config.yaml
n_layer: 8
d_model: 128
n_head: 6
n_kv_head: 1
head_dim: 32
d_mlp: 320
vocab_size: 975
activation: "geglu"
norm: "layernorm"
norm_place: "pre"
norm_eps: 1e-06
positions: "rope"
rope_base: 10000.0
rope_fraction: 0.5
qk_norm: true
attn_scale: 0.311
bias: "none"
tie_embeddings: false
parallel_block: false
extras: ["local attention windows", "hashed n-gram embeddings", "a smear gate", "an embedding shortcut", "learned residual scales", "capped logits"]
init: "normal"
init_std_qkv: 0.0409
init_std_o: 0.0409
init_std_up: 0.0409
init_std_down: 0.0
optimizer: "muon"
lr: 0.00362
lr_mult_o: 1.5
lr_mult_down: 1.5
beta1: 0.93
lr_head: 0.00834
warmup_steps: 0
schedule: "wsd"
decay_fraction: 0.897
decay_shape: "linear"
final_lr_fraction: 0.0
batch_tokens: 16384
seq_len: 1024
doc_mask: true
train_tokens: 138100000
steps: 8429
dataset: "wikipedia_en"
Each number is 500 + 25 x the weight over its row's rms, rounded and kept within 0 to 999. Layers, rows and columns count from 0. Numbers have three digits each. The size before them is the row's rms in percent of the matrix's.

# layer 3 MLP down (transposed), 320x128, rms 0.221, rows 194-201, columns 0-127
098:529517518505467509512508487509455515504502504516503519484462510499540540500491456490577479471499464488554468536493466502514475495491485494481509498510476501463463483542498524513493483442559522489485499469474486529487524478542499477458510483507512509519539546481526566467520493506473501471480503489500471509497492530496505476516529518498470509479455486557477492509508488520506499484542
090:523476485465544430494503515482528504503539537536458500497537474485533499513498490447476467515449508514528473449515487503489520479538514522506496501508530491497452467450506455494511510514522511488524487503494528526502479482526519505506510508510493507498489539488476469477499533503539470463420524507499518541516522511495487524486495523494495487548486514477503497521448509479504535485529
102:528484492491505458529459511467493496504517514530463529504506516524535491496466487494484515521494478484502522489494503518496469433510490513504553490483513503482473484492475463538501498496503451496513500453515515536515476521480501497508525488552503472472478503523460490443499518504529507561572513531490569495505518505491502492508439497526519504478517491466474529501496521525527479532456
103:546511524483535482423512435511503524484513521481491492501541531510478496470518486528467508469510514490514483492492489462512535496528448512511480495451482525491527472478512571483513495466514514504482514484431499474492496514511497531467473511485547457528534505495515493491523526468493492519494487553481513488493510519474504496513564508523492501527475511499473505514492492472513537495529
099:540512492464502508475554477491468486465512466542514477535496473491499510538491488527514489511515474502475508455486491537496513544526498537503487473528458544470476511469492474478496506497519536471458498503511513499476492482503524478482495506519496482534532464499538514566494484489499531490524504528533484493539478480500465488478502478499468514523473523429554530506482503513503457540475
103:511543506492513473540499473550513482521542442573553496514472520520517486503517496514524467486490505534510454466485497441500471524488523479524524506525513523514511520504492506504517500524469536537513458495511483513509469488503457483477472513495498489520497435505498499483497480475504520484542484487487519522531486483521505485518522488515474479474503460500543489552498484457498470447511
092:571504551509518510499487525460502479475526476436424464503498522482524510538482474575504474531482483513497510519528531503539516459493454485528531512494523499495533494534543483502477527484489521522508480482493464491512521494469478490501483508487494490499507539550486461494508509463484481529462486519514493481479458526496511481523508493493490488481484532519492529496521511494499479488458
103:478515556516538500498507476501507509511533467472486533515433458486496471500489532529462487486480534497514487506502472503433522507521495547474525509487526515500540560491506506487474489514530480451496513473502527488508527482552531516527504462514535477474486490495510505484509486503505516464464538503500485536502486508512518476503493509507527495505530429464524494446515500462467519506506
# layer 3 MLP gate, 320x128, rms 0.149, rows 195-201, columns 0-127
093:495532510512534545536512441515466514512491495487483495506506522480494521505491464483509504504484455519527495463481492555495461504556480515474483524484504505530506485518509517482458448482510506531491496487492458499477477540466537523557467471490481517525472511497497517499461500503480487541461481509511483468484515523494508520484485466516470548509541505541472466487526484492516566531513
102:482495511508486511460529455475508520491502457523543477452537507478501476491498499463509485570532534470531500546530534453493511495474548527502528463534449481518465506508501481552524503503470505484484493478480506522515544485505512501470487491492498514506465457481507504523541475509489484524518492479477464493483461493499513536488477486522497481508486509494478488510514467497533499564541
101:481492521498461481544522522500560519496513487466484513491500519511469496458523556517501467514481514547512492477515544494472492489491528495494514487534511485492485497522493512494493451535493502517504516509562478524464450487481525496525542505552447475495486499506474506454477486512522483444511516485477492526502514513468523485481493448505509444514515515527478557523500484476458500508512
091:540503504466483531508502498466495514516552484476519473529504490488527524505511505489524473511521534496458509462533527523507486467476519492515501496489484536473493522474492533501518524470447486475493482503455472494506527485492520478529537446485482516485522518521473491532504445503555518495515536454506509475481513480496501518511506473550457520509487490465521511488443481505482481569543
093:572468466447504446496452502514518520543478461484538477477462506513468479486508506475550483493510510499466482511468466511506490534507494510500478478472509517469485516521526513546487520493480513488516495512524448529458501483536523511506514493542530484542532481481525508537483501490497446520494483497486483484491487482479455475504498535533528489512492516546541499506494510498472505518535
087:515486506520480480480458488516462510498511492497494519468476521487499498464527500497517535521522515514486527559517489485550508528460471460480470468527470560437493516504527523500488481553492534513528531480481522496484485509477543510454526485506480492501486485537489480506534511497438467490471526512469509496517464540486503508504514524494470543524480477502516477527551524487513479471521
104:477486490508534475463457454499497504499519524497530443490520516503500527443479498486493504520450488534503504497530529477503475461516485524460496501527525477482507498499532451462495494527499573520483504487523494540485504471506501486463456481500506460485518467509510466484493442539492477539530464505489470519511504501500493508531491542510552542544495499523504497503512509512538525530502
# layer 3 MLP up, 320x128, rms 0.16, rows 195-201, columns 0-127
102:455498497483538435480486525489478521484500515491488530460473474474536506497501522484488544469501530521503500486545488467482483559494469485472528518484465516506447516488508512541522557500537511480503527514478532529501460489547496531516486480549489550532466492492462489514478513525553516491480506522507518520492524498529493477474489471485464475469500482486505488502486530512509535477505
103:452491467474502515451468501448478521515491490486455520514464477566481491509476503490521560517520495534512533478481507493522541530488491482529465490479507516491467504481504479506472487502506479494501487463472515506545520525459484467525494487459500510517503509518511508504490496561452547521513531538532504511511492531469509512476462488527477517489454543520528528499477520518477527491477
099:571525486482519522526481500473480470504500545487514534564528452530482471503508457474476511532506542466517507516488529521494480501513484531507481498526471557494479505491544495493524484489464499458531503475487449509470485523537534484503523533451529494485507506497492545511476484484476496506535455492518476486494526507512496518477476512461498512439494480515484504526510515504518476486533
102:522478529470470492483523511514501466482483480509491501517501509511503496489493516433576516488538502499490465528505480508502489525470517478486501523562488484489457496465528471533481455461536541502462500498429489514452473482487518513447539512496520504516511493502494498513483506509506518531539485505532495501478487499478501515523518538487448464537495487457525535510497518507500502532537
097:536484485499485507470489510532495534499478508465556480469501513518532512511519515493525502533496482496555532546473501484451455511502511559498489487497509512523483480458466507490496507549500506519496492520477475456480523514524474509493511478487512484500508538471460445517536478511536500528500509491457511487510521532475478506471518459483462492490540551488511508449539511460478519525477
089:494541480494495484496489511483459454481510487492478488497488537499503501475524532492491521480457450487438466494511493516485474491519505534487496481527526503483545517451566536513468503505528504511503489530510509541544522560482504510546521482450505491519475512500536507495501512477528484523481498534479481492475476552537485475494507489484498524493477552485480463493491532537542486523473
101:472509532468485502505524513470512484536484518492499490483491480474510481509485532494506476483454512526519496508474447515473541542567531504550522544470499436516536529483491524471527545498546496509537514453499475502517461506487534501507526490487526483466488520456493548523502482526481488476470518510527507503493490488473474473523483478479513499520506471501512487474533462490536495503544